Weights of a small transformer language model.
Size: 8 layers, width 512, 8 heads of 64 (1 for keys and values), vocabulary 32000.
Architecture: RMSNorm before each block, biases.
Each number is 50 + 15 x the weight over its row's rms, rounded and kept within 0 to 99. Layers, rows and columns count from 0. The size before them is the row's rms in percent of the matrix's.

# layer 5 MLP up, 2048x512, rms 0.111, rows 2025-2047, columns 320-383
104:42 78 33 55 38 47 59 41 59 66 64 41 41 70 43 49 19 67 82 58 45 45 82 44 65 32 54 56 29 47 83 60 34 52 79 39 40 70 29 34 64 57 53 26 67 69 22 56 47 39 43 52 17 64 61 47 50 41 41 70 21 51 46 49
102:56 62 23 51 27 45 57 29 53 60 36 55 46 50 65 65 55 34 66 78 70 54 69 36 45 56 52 60 54 37 43 31 46 60 59 54 48 46 60 24 35 59 64 82 51 20 21 54 65 58 48 67 58 78 80 63 49 37 38 40 73 42 46 54
098:82 36 61 49 55 55 63 52 77 58 71 31 43 64 34 46 57 72 52 42 73 49 72 54 53 60 28 28 45 50 48 52 50 47 38 64 47 40 59 22 54 63 55 42 72 28 32 48 45 60 55 28 49 39 59 52 30 42 38 59 51 38 30 38
111:59 50 52 65 63 43 80 54 23 66 35 52 39 61 43 55 71 57 29 40 58 28 28 59 71 54 37 34 57 51 47 35 47 53 44 67 60 35 72 68 39 79 33 41 52 25 64 31 59 43 30 54 33 37 53 61 75 42 23 40 95 55 50 51
103:19 63 76 58 53 60 34 54 51 60 58 70 55 67 50 46 36 68 75 35 48 36 66 34 34 33 63 58 70 83 68 62 66 56 34 50 45 37 64 56 57 42 40 76 69 43 34 60 59 89 48 59 72 47 46 64 50 24 51 15 43 37 44 58
098:52 47 42 55 46 25 86 60 55 40 46 42 67 45 32 70 29 67 31 36 63 76 56 64 60 65 48 65 22 47 56 74 14 62 32 64 59 49 37 63 40 57 31 35 56 33 55 40 65 65 32 50 24 62 51 52 50 59 38 57 66 56 41 53
100:46 35 51 44 24 70 28 20 57 58 24 53 51 58 55 39 31 61 42 44 20 40 36 59 37 87 31 34 73 73 52 41 92 33 36 86 44 44 28 54 62 39 63 63 53 43 38 46 37 41 51 67 53 40 28 30 47 54 29 60 39 50 57 34
094:51 64 74 29 28 24 38 55 65 28 48 53 62 52 37 43 39 55 32 47 14 55 64 57 28 62 62 33 50 62 45 59 22 48 35 57 65 30 54 49 72 47 63 49 58 45 74 51 39 44 53 57 49 51 55 34 56 73 40 41 30 59 60 35
097:30 36 44 44 53 52 50 35 35 57 46 53 54 63 59 60 69 53 25 35 53 64 47 54 62 61 52 43 28 61 53 55 68 34 49 13 47 49 36 39 53 38 78 47 45 62 73 52 59 48 53 26 65 52 29 56 23 31 26 32 57 60 53 72
098:49 43 43 37 42 45 71 73 69 44 62 61 77 84 08 63 53 45 48 37 43 70 37 37 67 84 52 64 35 62 41 34 61 55 68 59 52 56 67 39 61 24 78 62 70 28 58 48 55 45 58 37 67 29 76 32 52 32 45 53 21 50 55 35
101:89 60 15 64 69 43 46 71 52 54 57 46 22 53 53 48 43 58 28 45 73 19 44 40 49 57 70 61 61 48 57 30 33 46 56 47 68 55 33 47 45 72 30 48 53 37 60 65 47 33 63 73 35 29 45 29 58 34 57 34 58 52 38 31
105:67 21 63 56 73 53 21 38 45 65 51 62 66 58 15 70 38 37 52 39 54 60 39 53 53 45 56 60 49 45 27 51 68 62 27 50 08 69 77 46 37 41 43 43 56 41 49 50 35 46 53 61 72 32 43 25 48 49 59 43 44 42 22 44
096:32 26 33 51 48 48 52 87 55 48 42 51 34 23 34 39 36 59 44 21 61 84 40 77 63 25 28 97 29 47 69 45 34 52 71 45 44 44 34 50 53 37 18 50 37 32 35 45 45 35 60 40 20 46 46 34 63 42 58 44 40 37 37 44
108:36 70 42 64 41 36 56 57 20 30 47 30 34 65 58 56 61 47 42 25 38 26 48 24 53 39 34 43 60 54 44 50 52 36 38 36 31 38 31 75 57 24 73 44 35 52 55 47 64 84 60 53 47 62 57 68 41 43 33 55 67 50 51 66
096:15 67 21 45 30 38 76 30 24 37 18 48 62 70 56 54 39 32 38 46 43 50 48 60 70 36 52 54 74 68 65 48 60 60 74 78 46 17 44 50 42 44 64 22 99 49 66 48 58 42 60 58 42 44 45 44 48 36 46 22 67 67 52 41
100:34 46 37 55 45 56 47 56 45 71 61 62 78 66 36 34 77 40 52 39 45 61 33 33 65 43 23 12 78 58 32 41 68 63 58 64 46 65 73 51 50 48 77 32 27 75 33 56 43 53 34 20 73 64 62 52 46 61 55 36 33 59 57 73
104:52 44 80 24 53 64 29 68 36 48 54 58 41 56 51 59 52 61 70 32 70 54 42 44 70 58 51 35 39 48 59 61 57 58 33 30 42 56 49 63 26 56 36 35 20 41 60 52 29 61 35 57 44 43 41 51 25 48 54 47 61 53 52 38
098:44 53 65 55 56 20 53 55 49 31 39 59 36 48 23 64 36 79 57 25 61 49 76 36 40 59 61 52 55 78 44 52 52 44 65 62 65 27 43 28 47 32 55 68 52 39 48 43 55 47 67 75 53 50 73 29 52 30 78 44 52 59 65 44
102:64 64 36 37 52 53 58 76 35 84 44 41 59 52 61 26 42 54 42 32 30 48 46 54 37 31 52 32 50 58 36 47 48 37 51 52 62 60 44 57 49 77 35 51 43 71 62 48 74 44 54 55 47 45 54 29 58 48 41 47 34 35 33 64
104:34 43 08 49 43 48 65 49 65 49 70 78 39 58 74 59 53 45 77 55 64 25 53 23 45 66 38 41 34 73 35 62 39 61 77 35 58 37 46 55 43 51 41 52 70 37 28 69 42 65 72 26 54 72 57 24 43 43 19 33 34 46 15 40
099:46 50 64 74 45 49 55 33 52 59 69 88 45 68 49 47 46 58 37 58 59 75 56 27 57 34 68 47 64 75 20 81 57 52 35 13 34 49 34 37 69 50 77 53 68 62 57 43 55 30 62 42 47 52 62 61 14 45 40 51 72 61 69 52
099:42 69 47 66 49 45 63 60 58 36 56 68 57 59 48 53 68 62 62 66 48 25 19 61 66 36 72 48 28 47 59 46 45 48 35 58 67 54 27 36 49 38 21 55 57 47 63 17 50 53 35 40 41 57 60 55 43 32 41 59 19 73 51 64
101:25 31 55 27 17 36 45 67 58 60 41 56 85 48 60 59 48 35 33 60 71 20 89 56 39 56 53 50 58 60 53 62 25 35 28 47 66 52 63 59 44 41 47 45 69 59 40 62 62 48 58 74 49 28 43 65 54 77 41 59 81 70 54 71
# layer 5 MLP down (transposed), 2048x512, rms 0.0609, rows 2025-2047, columns 320-383
103:45 46 78 45 51 69 83 59 38 58 21 69 28 63 68 37 50 48 33 46 43 55 50 46 45 47 54 54 23 50 79 39 63 75 31 47 60 44 36 31 59 37 51 66 57 55 74 76 32 43 62 61 51 14 50 64 41 49 56 65 43 45 37 69
106:28 28 53 48 39 60 68 28 34 57 56 55 37 34 53 38 58 46 10 51 49 56 43 84 52 72 36 53 59 69 59 56 49 55 64 14 43 74 48 25 56 42 40 64 59 45 57 42 40 54 63 62 35 68 30 55 62 54 48 50 44 35 27 75
092:57 39 54 47 31 63 49 56 47 45 39 60 37 33 32 61 57 54 61 60 47 57 42 51 35 35 63 27 70 66 52 78 51 49 53 69 65 67 58 52 49 63 43 24 62 53 74 62 43 26 45 57 54 62 49 75 33 48 39 60 56 38 55 57
119:30 34 25 91 37 53 48 46 72 42 32 87 38 46 75 59 52 36 47 47 46 49 36 53 43 52 62 57 37 38 30 46 43 30 67 27 47 30 64 66 63 68 70 25 36 55 73 51 55 61 42 40 42 39 46 89 68 39 43 43 56 67 53 76
097:56 58 67 64 51 44 48 46 60 32 55 40 65 49 56 58 51 40 43 39 64 78 72 32 36 72 47 53 35 55 52 63 38 76 58 47 47 50 50 60 37 54 54 34 42 16 75 61 46 63 40 30 42 48 62 66 53 40 37 81 39 62 56 32
105:31 31 65 40 44 56 42 70 46 62 50 40 51 65 22 51 38 59 49 55 65 30 52 28 54 52 25 55 41 40 56 58 44 56 47 46 38 54 43 39 67 44 36 27 19 47 24 38 42 43 63 63 26 25 51 46 37 40 70 41 33 46 44 75
101:56 51 56 32 63 84 51 63 55 43 65 55 43 39 56 31 73 39 73 60 72 71 75 47 51 36 55 39 63 66 76 44 17 36 26 47 35 30 63 73 60 54 37 57 36 54 52 16 52 58 27 46 43 66 47 58 59 35 53 50 55 16 27 49
092:48 30 45 58 55 69 59 34 64 58 26 37 33 40 56 53 25 51 65 59 57 51 49 28 41 43 16 40 50 61 33 37 36 52 36 32 42 57 65 45 84 33 47 48 36 16 35 31 48 56 72 40 30 74 64 46 44 57 34 51 52 51 48 54
094:50 59 72 48 20 53 58 87 52 59 68 43 29 32 63 18 58 51 79 58 77 58 42 70 28 43 28 31 44 57 63 43 45 56 59 52 47 40 84 39 59 44 48 67 41 61 41 55 31 62 24 46 36 39 82 50 65 58 72 52 62 59 57 56
098:76 95 59 54 53 22 51 31 41 67 83 36 28 64 30 48 39 72 64 75 33 43 34 67 44 71 80 32 26 67 68 20 63 57 42 73 67 62 39 43 64 35 69 53 69 42 72 49 71 46 27 53 52 45 58 49 41 59 64 48 34 67 86 50
094:31 69 40 58 53 66 67 41 35 23 61 25 67 70 45 50 61 43 47 43 16 67 48 42 62 33 57 48 18 51 38 59 63 99 43 54 61 30 48 93 35 70 90 56 73 48 55 36 63 77 57 40 67 34 47 34 54 49 60 67 48 42 71 28
103:63 30 36 45 44 22 70 41 74 62 70 55 55 40 21 60 31 42 48 49 40 73 50 34 61 55 67 38 62 31 71 42 29 48 61 35 41 60 57 45 50 37 44 69 56 29 14 22 46 40 66 29 50 39 68 52 45 59 74 60 31 54 41 60
092:67 66 43 53 46 46 36 36 52 75 52 83 72 72 56 48 56 54 65 44 53 48 35 48 51 40 85 47 53 54 00 59 49 40 60 26 42 24 80 41 34 40 46 63 44 38 41 53 41 61 61 82 30 84 61 70 36 65 56 80 65 42 58 81
104:57 40 51 44 47 31 52 43 32 46 47 51 64 47 59 49 62 37 33 86 57 52 38 39 62 61 45 55 63 42 73 67 55 33 42 49 59 53 75 61 67 60 54 50 56 47 64 43 53 32 62 45 28 92 58 35 39 45 45 47 64 54 48 41
087:71 70 40 61 48 64 61 33 56 33 49 57 40 43 45 47 30 47 86 46 54 50 66 39 39 47 54 59 57 73 60 43 69 38 59 54 46 36 53 58 65 33 48 49 46 48 58 69 44 47 69 54 35 72 47 62 39 52 58 64 56 33 56 51
096:53 59 46 54 33 75 35 31 78 10 60 25 51 90 48 59 58 49 51 35 69 45 52 53 64 37 52 46 59 40 33 60 80 21 57 52 72 54 31 36 43 76 47 54 65 46 38 34 50 52 56 62 44 73 15 60 47 55 61 58 67 51 56 40
105:61 64 76 59 45 67 60 15 19 69 53 31 49 47 36 43 41 54 46 68 43 68 57 58 69 61 48 36 36 45 61 45 82 70 28 40 48 34 33 44 47 66 45 42 63 73 56 48 36 22 48 31 48 28 46 71 56 40 54 72 29 56 60 43
093:54 23 39 35 44 83 69 57 44 34 53 23 63 59 22 32 54 35 42 41 53 41 18 42 82 43 42 61 34 37 54 39 42 69 71 41 63 78 54 71 53 47 48 53 57 30 24 41 45 47 53 30 57 53 36 65 47 34 46 55 56 49 68 33
106:41 40 34 72 29 79 78 69 69 42 38 88 64 82 25 24 66 49 66 27 47 43 69 07 74 42 53 75 75 41 47 60 70 54 67 39 41 40 53 51 52 27 78 56 54 40 55 62 34 43 44 40 31 36 23 29 74 68 33 54 65 36 34 14
096:67 56 85 79 45 71 25 69 45 42 45 63 45 54 58 41 51 64 23 51 49 44 54 52 52 87 26 51 67 00 37 51 48 32 53 35 60 79 61 46 56 75 63 35 60 57 44 44 56 42 43 29 22 29 25 45 54 41 45 70 50 57 59 41
091:69 29 46 56 59 40 64 53 36 40 22 52 66 38 57 69 58 70 31 45 61 85 38 51 36 27 77 41 48 53 50 46 38 43 53 54 73 27 40 27 34 40 44 40 35 48 43 65 57 28 34 43 74 70 69 58 68 46 64 47 35 48 42 56
085:69 47 36 66 70 42 48 42 65 48 54 31 36 72 21 38 42 35 48 50 46 65 74 48 44 22 34 48 61 45 46 57 65 43 59 38 53 62 33 43 51 58 50 60 21 45 59 45 34 53 48 69 66 53 28 65 56 54 58 41 57 47 37 48
097:65 40 43 50 52 62 32 53 73 55 59 51 47 26 28 18 44 26 62 54 43 43 62 43 78 47 66 41 28 37 34 57 78 71 41 46 37 21 43 77 55 60 57 57 50 59 72 70 34 23 46 63 55 53 54 16 67 53 33 58 60 42 46 40